config = dict(
    num_hidden_layers=11,
    num_key_value_heads=4,
    head_dim=64,
    norm_place='pre',
    positions='learned',
    init_std_qkv=0.0312,
    lr_head=0.0043,
    batch_tokens=32768,
    doc_mask=True,
)
Each number is 128 + 32 x the weight over its row's rms, rounded and kept within 0 to 255. Layers, rows and columns count from 0. The size above them is the row's rms in percent of the matrix's.

# layer 5 MLP down (transposed), 1024x256, rms 0.0371, rows 868-892, columns 192-255
size [ 95 109  97  97  99 103  92 101  98 102 109 112 104 104 103 125  84 106 100  96  99  97  99  88 113]
[[ 46 119 174  77 138 154  82 112 148 145 123 134 102  95 161 125 120 155 110 117 119  86 122 115 123 164 105 212 140 143 104 161 105 200 140 161 165 194 131 104 155 127 150 182 138 128 146 116 175 120  79 159 105 156 156 153 174 104 124 111 118 136 114 150]
 [117 141 127 196 163 137 103 138 154  96  66  84 127 128 149 142  79 142 159 103 141 130 122 146 163 167 213  73  96 154 114 105 134 143 144 129 117 152 178 120  98 104 105 115 139 107 152  95 132  96 114  76 118 141  95  58 179 102  67  95 138 161 111 158]
 [101 143 138 131 143 112 126 159  54 174 213 154 105 105 106 142 138 166 149  82 155 134 101 153 166 178 123  59  92 178 171 141  96  71 149  92 177 139 101 170  83 156  72 117 201 139  92  89 145 124 180  88 149 150 133 103  85 123  86 133 127  83 137  57]
 [105 165 117  59 148 146 144 187 163 138  95 171 163 130 178 137 106 115 162 129  68 128 129 107 132 150 156 112 115 136 140  76 155 167 158  86 146 103 142 113 176 133  68 121 137 137 135  46 201  74 181 168 158 137 105 133 120 110 126 114 148  84 147 133]
 [129 109 109 145  97  98 103 164 130 139 115 134  88  62 131 153  68 122 108 161 132 181 116  43 132  83 162  96 139  59 111 147 157 108 136 129 114 186 125  85 125 143 189  91 124 137 174 153 188 119 120  70 133  96 157  90 162 129 172  61 131  91 101  77]
 [135 115 152  98 190 112 150 119  63 138  80 100 114 153 112 124  81 147 137 153  77 160 104 106 113 150  91  87 187 141  44 134  96 154  87  97 133 141 186 129 137 138 115 137 145  86 165 129 145 131 156 155 179 102 127 131 121 143  93  93 124 141 122 110]
 [155 140 135 149 173 206 115 162  84 167 158 143 102 146 152 118 125  86 119  51 128 130  90 141 152 117 166  98 104 122 105  45  78 153 174 190 114 133 187 168  80  79 110 134 179 166 155 105 119 129 167 109  77  91 132  89 117 133 141 106 198 153 104  82]
 [134  85 129  94 136 110 127  62  93 141 119 114  98  94 146 120  88 184 149 113  66 120 127 122 158 109 157 167 136 179  81 167 143 126 141 114  90 157  51 146 139 126 175 146 132 143 189 129 157 111 152  93 129 169 110 154 148 140 174 133 132  95 134  87]
 [122 119 114 164 108 175 216 145  98 146  72  76 125 170  97  86 102 174 159 142 124 153 127 114 161  71 172 118 106 151 118 171 101 121 143 177 223 120 123 148 137 117 183  81 189 101 123  91  80 124  91 143 202 124 118 119  93  83 145  99 150 153 157  88]
 [124  91 126 105 149 142 162 128 112 151  94 109 211  87 115  81 121 141 152 123 129 128  94  94 114 130 132  67 107 145 155 165 117 144 115 150 135 157 111 135  65 146 153 153  85 118 126 160  64  37 115 134 164 194 137 108 119 120 170 132 149  64 129 120]
 [135 166 129 163  97 152 108 125 155 161  77 147 159 170 190  58 129 101 115 118 154 132 187 117 103 153 163 136 117 156 101 151 119 125 144  81 168 161 150 138 146 125 140 175 165 123 187  87 159  95 201  76 134 107 114 121 138 119  78 139 152  92 142  67]
 [104 115 183 117  84 144 146 100 108 102 164 129 216 119 115 121 151 119 149  87  91 108  98 155 129 151 146 173  79  75 114 123 122 107 112 153  86 138 180  97 148 134  88 118 115 148  80 121 104 159 100 117 127 168  80 163  85 141 123 137  58 131 151 110]
 [119 105 138 159 129 110 163 167 113 127 167 203 121 128 145 149 114  98  99 108 131 125 153 189 183 138 117  88  91 162 165  97 104 101 147 152 148  81 121 134 173 108 164 108 164  98 131 107 136 152 180 162 162 158 150 121 137 179 127 150 112 107 161  95]
 [ 89  87 161 103 124 116 118 119 173  94  83 121 139 113 150 161 144 147 156 133  81  68 153 100 145 179 112 147 173 111 159 113  67 119  86  96 107 124 109 150  76 117 113  69  90 104 127 106 139 190 115 111 193 106 111 103 170  61  79 153 137  77 155 169]
 [ 96  89 140 111  90  61 126 108  84 108 112 121 131 173 183 122 173 147 137 109 147 104 143 130 109  93 115 125 163 181 156  77 152 150 145 220 177 186 132  69  83 155  45 169 139  72 151 171 113 117  82 107 137 108 195 154 164 141 150 164 105  75 146 102]
 [103 154 147 166 158 102  81 150 107 115 127 115 104  84  74 166 143 112 172 112  59 131 116 107 134 165 109 210 114 157 142 137 177 159 126 105 155  94 218 113 144 114  96 131  95 132 163  91  92 116 125 111  99  90 145 164 141 157 142 104 146 104 167  67]
 [115 194 102 140 147 164 161 105  95  76 125  82 164 180 147 156 176 157  80  72 144 116  95 129 159 138 173  94 102 140 149 138 153 145 113  98 103  41 191 106 150 219 158 146 136  53 133 110 155  92  91 142 141 171 158 157 133 158 135 125 134 123 163 125]
 [128 108 126 102  75 100 173 117 153 137 132  71 112 119  63 127 127  96 178 218  83 102 145 101 182  88 138 146 147 174 100 146 155  83 146  99 121 157 117 134 158 125  79  89 191  81 108 128 147 113 105  92 133 156 129 108 130  97 129 101 100 167 163 181]
 [ 84 162 118  67 172 163 139 130 123 207 116  70 129  76 173 136 152 198 152 148  91 112  72  94 160 131  83 196  89 136  88 163 150  91 114 197 128 126 112 176 183 109 138 119 136 106  97 135  80 159 108 138 117 102 155 131 153 152 110  92  91 150 150 138]
 [115 126 179  90 106 154 146  97 149 154  85  92 126 159 151  93  93 140 138 139 136 139 132  89  87  94 151 146 127 114  77 130 122 114 162 100 213 143 133 117 169 182 143 142 110  89 165 100 154  99  87  91 116  83  87 138 132 140 139 114 146  89 134 153]
 [ 96 148 124 132  79 138 170  87  90 157 119 164 123  61 113 152 124 144 162  42 166 144 153 176 120 111 163 157 100 173 135  64  92 104 107 143 135 124  94 198 152 171 102  89 158 140 138 129 120 136 137 102 143 110 112 190  69  88 112  94 110 111 102 149]
 [177 109 103  90 110 115 132 127 134 165 151 125  68 105 128 160 111 147 116 128 108  92 159 133 162  98 142 155  79  72 118 135 128 118 120 116 113 135 164 138 195 150 130 118 122 159 148  67 140 187 138 155 153 127 120  96 161 181 127 129 172  97 107 103]
 [145 123 144 110 111 144  98 160 122 102 110 109 159 132 111 163 161 104 128 159  88  78 151 125 162 114  76 103 195 107  87  41 152 101 147  44 190 138 111 144  95  93 184 126 124 157 164 103  89 160 102 108 117 105 134 103 105 102  86 136  87 108 120 176]
 [137 159 153 127 139  78 139 143 150 123 139 108 135 125 113 112 153 110  97 125 127  75  76 138 160 122 100 123 122 134 125 189 165 109 104 216 122 121 114  89 180 107 101 152  53 207 135  88 151 175 122 181 150 164 118 172 185 115  97  96  75 117 167 110]
 [172 188 138 162  95 163 149  89 132 145 181 110 110 101 164 150 120 115 149 159  82  97 133 166 165 128 143  86  78 119 181 121 117 121 150 116 142  96 163 141 139 117 171 152 108 104 155  87 194 149 159 107  96  75 115 178 132 123 155  89 199 223 151 146]]
# layer 5 MLP up, 1024x256, rms 0.0385, rows 869-892, columns 192-255
size [105  97  98  98  99  96 100  98 104 105 108 104  99 101 116  86 102  99  97 105  98  98  90 109]
[[148 130 152  69 130 100 107 110 129 156 164  80 126  85 127 157 100 135 143 112 157  92 128 108  84 170 106 153 201 151 127 159  97 142  88  81  96 123 113  82  87 165  72 130  69  92  92 114  86 180  89 175 120 134 136 128 136 134  97 215 151 123 184 142]
 [161 154  76 164 141 117 122  57  68  78 183 126 164 139  96  84  99 125 136 173  98  71  73 166 121  92 131  77 189 116 152 200  80   0 114  91  55 136 180 115 121 155 193  96  97 124 164  56  62 146  93 154  92 112 135 129  86 138 125 158 107 159 187 101]
 [127  85 199 138 133 114  92 111  95  85 210 102 144 143  99  75 190  96 147 118 171 176 131 146 150 158 164  90 109 140  89  63 145  84 126 128 177 112 109 142 208 113 129 108 164 119 209 147  88 161 158  76 140 100 150 159 111 119 135 112 119 184  73 110]
 [ 65 148 150 102 158 169 131  66 113 139 113  89  92 148 140 133 132  61 135  97  94 128 122 118 124 169 152 172 124 128 177 176 105 119 172  58 151  94 127  99 102 168  98 104 206 130 172  89  71 118 122  92 121  94 122 165 130  98 129 127  98 182 134 103]
 [ 96 117 125 128 131 175 120 115 164 141 182 116 125  78 112 181 125 117 120 156 154 143 121 119 173  66 120 159 132 137 183 111 140 138 144 123 107 118 140  97 136 141 113 108 130 139  93  84 118 147 190  72 146 147 123 137 132 166 163 100 125  88 147 101]
 [167  94 183 154 131 125 100  96 117  88 103 176 131 121 137 118  59 158 105 124  71 146 147  82 130 166 123 154 170 134 134 133 111 153 154 129 109 112 166  44  82 131 145 100 144 101 188 104  93 146 127 100 118 158 125  96 153 164 113 113 208 175 157 186]
 [126  88 177 171 164 147  45 121 120 155 138 121 128 106  55 121 143 111 129  80 163 140 110  99  86 130 125 144 167 130 153 120 152 108 137 153 124 123 146 121 175 130 167  91 141 102 142 138 142 138 109 111  98 162 142  77 104 138 153 117 109 118 197 160]
 [142  91 193 102 108 144  49 137 105 149 131 111 187  95  85 152 100  69 128 190 133  88 117 143  85 153 137 113 220  95  86 177 153  99 167 110 128 115 173 104  86 148  75  83 103  86 106 116  77 116 114  94 152 148 137 184 166 131  91 156 125 162 125 114]
 [116  99 101 152 153 102 134  95  70 154 195 150 105 103 129 133 148 182 112 122 133 115 121 117  90 113 139 181  92 117 150 123 120  76 238 110 142  90 171  75 178 134 129  77 132 120 158 107 163 164 100 120 123 119 152 123  34 118  92 152 136 143 141  75]
 [112 140 120 163 120 174 117 103 171 112 151 149 113 143  73 170  77  96 154 170  78 137  74  79 143  81 182 152 115 146 158 123 116 104 128  91  36 105 137 157 154 161 121  96 111 138  89 102 140 128 126 106 158 138 103 158  78 167  86  95 145 173 168  83]
 [190 166 101 131 158 130  84 127 103 119  98 136 124 100 146 154 181  72 141 168  79 130  57  88 157 117 134 109  89 163 180 165 117 108 111  62 142 129 198 114  76 125  99 129 121 124 103 109  80 146 106 108  97  92 106 146 173  82 153 208 103 107 123  91]
 [173 145 173  66 166 106 126 111 169 164  82 137 126 114 116 108 146 102 138 123 192 104 112 128 107  66 129 164 113 166 141 163 139 133  87 143 145 116 119  82 126 149  45  74 166 162 100 113 148 116 182 120 120 127 131 130 152 135  80 113  95 186  97 143]
 [ 83 137 144 169 118 147 108 160 141 150 140 146 107 126 140 201 104 105  96 114 103 143 140 188 101 128 177 117 118 171 123  94 177 117 201 136 100 119 132 101 172 123  59  89 128 140  83  89 181 103 148 126 123 137 118 152 133 191 228 119 155 156 127  72]
 [163 174 143 142 113 166 150 127  75 193 101 109 109  90 130 211  93 128  93 150 146 136 102 204 100 125 169 123 134 111  78 165  51 113 161 124 149  79 185 112 149  91 109 102 125  94 177 116 108 107 140 140 151 144 137 139 129 168  86  84 116 198 181 105]
 [175 112 177 131 117 112 131 125  97 113 107 149 156  61 110  99  88  92 155 131 119 122 132 109 132 143 108 139 145 138  57 113 138 105 165 145  93 125  91 142 182 167 137  75 108 147  99 136 154 142 147 152  97 100  93 128 155 188 104 102 137 118 156  98]
 [104 102 142 119  87  92 125  80  85 187  96 145  91 134 133 110  81 139 171 114 139 166 131 150 188 153  89 142 137  79 128 148  83  95 154 145 157 152 169 123 115 156 132  80 142 172 141  73  86 113 123  60 135 118 145 114  57 104  57 128 130 179 114 152]
 [ 89 133 166  87  99 131 149 111 145 104  96  36 186 109 129 132 118 124 126 111  70 201 160 117 113 174 119 133 139 100 148 135 128 112 149  70  73 103 112  97 133 102 149 112 134 111 156 101 136 136 168 149 158  88 111 182 131 161 150 115  45 124 147 109]
 [152 151 143 171  62 139 117 123 139 119 185 101 140  85 150 177  98 106  95 168  94 126  93 134 154 149 150 130 164 167 161 133 110 120 165 131  88 104 123 123 147  86  79  95 104  98 158 117 154 145 114 145 115 134  69 124  93 160 132 139 167 144 112  99]
 [ 96 169 193 124 143 138 110 115 106 110 132 118 123 106  87 212  83 151 165 146  97 183  67 114 160 141 162 120 121 157  84  75 104  60 211  67  84 109 113 156 136 172 116 163  80 132 132 105 127 156 125 198 195 144 134 148 130 150  53 110 141 167 168 111]
 [207 104 107 107 115 107 138 163  80 125 148 132 109 133  90 169 107  56  90 121 104  82 127 158  93  93  70  77 172 177  97 101 129 114  99 127  76  96 163  92 156  91 112  86  39 119 133 127  55 103 123  87 155  71 157 193 126  94 161 166 198 179 113 169]
 [ 91 152 178 162  85 143 122 146 161 155 127 132 127 109 162 163 127 131  98 106 153 147 103 147 127  43 138 103  91 155 144 118  81 128 166 120 125 136 123 182 140 126  91 103  96 130  62 114  72 153 140 116 127 149 166 124  98  89 106 148 183 142 130 120]
 [ 82  78 173 131 109 127 115  96 129 145 199 125  66 115 157  80 141 121 130  89 160 162  84 106  93 108 135 121 134 169 168 141 163 118 137 129 126 100 132 136 173 163 136 108 190 122 109 100  97 136 170 134 149 138 153 153 123 134  83  96 105 152 125 123]
 [ 78 166 126 177 127  78 146 100 135 102 120 102 195  81 119 124 108 134 109  83 169  92  73 124 161 116 171 165 158 166 124 142 133 145 133 143 126 116 138  97 107 161 104  57  98 153 184 137  83 151 110 110 169 123 122 127 101 101  58 121 139 140 131 121]
 [ 63 125 153 127 117 196 111 157 113 134 120 147 195 122 125 118 196 138 107 114 118 116 108  98 126  74 117 129 102 111  93 110 111 124 166  79  68 114 150 139 120 159  62 155 139 115 116  80 117 185 128 133 141  90 126 110  81 111 110  54 113 178  80 118]]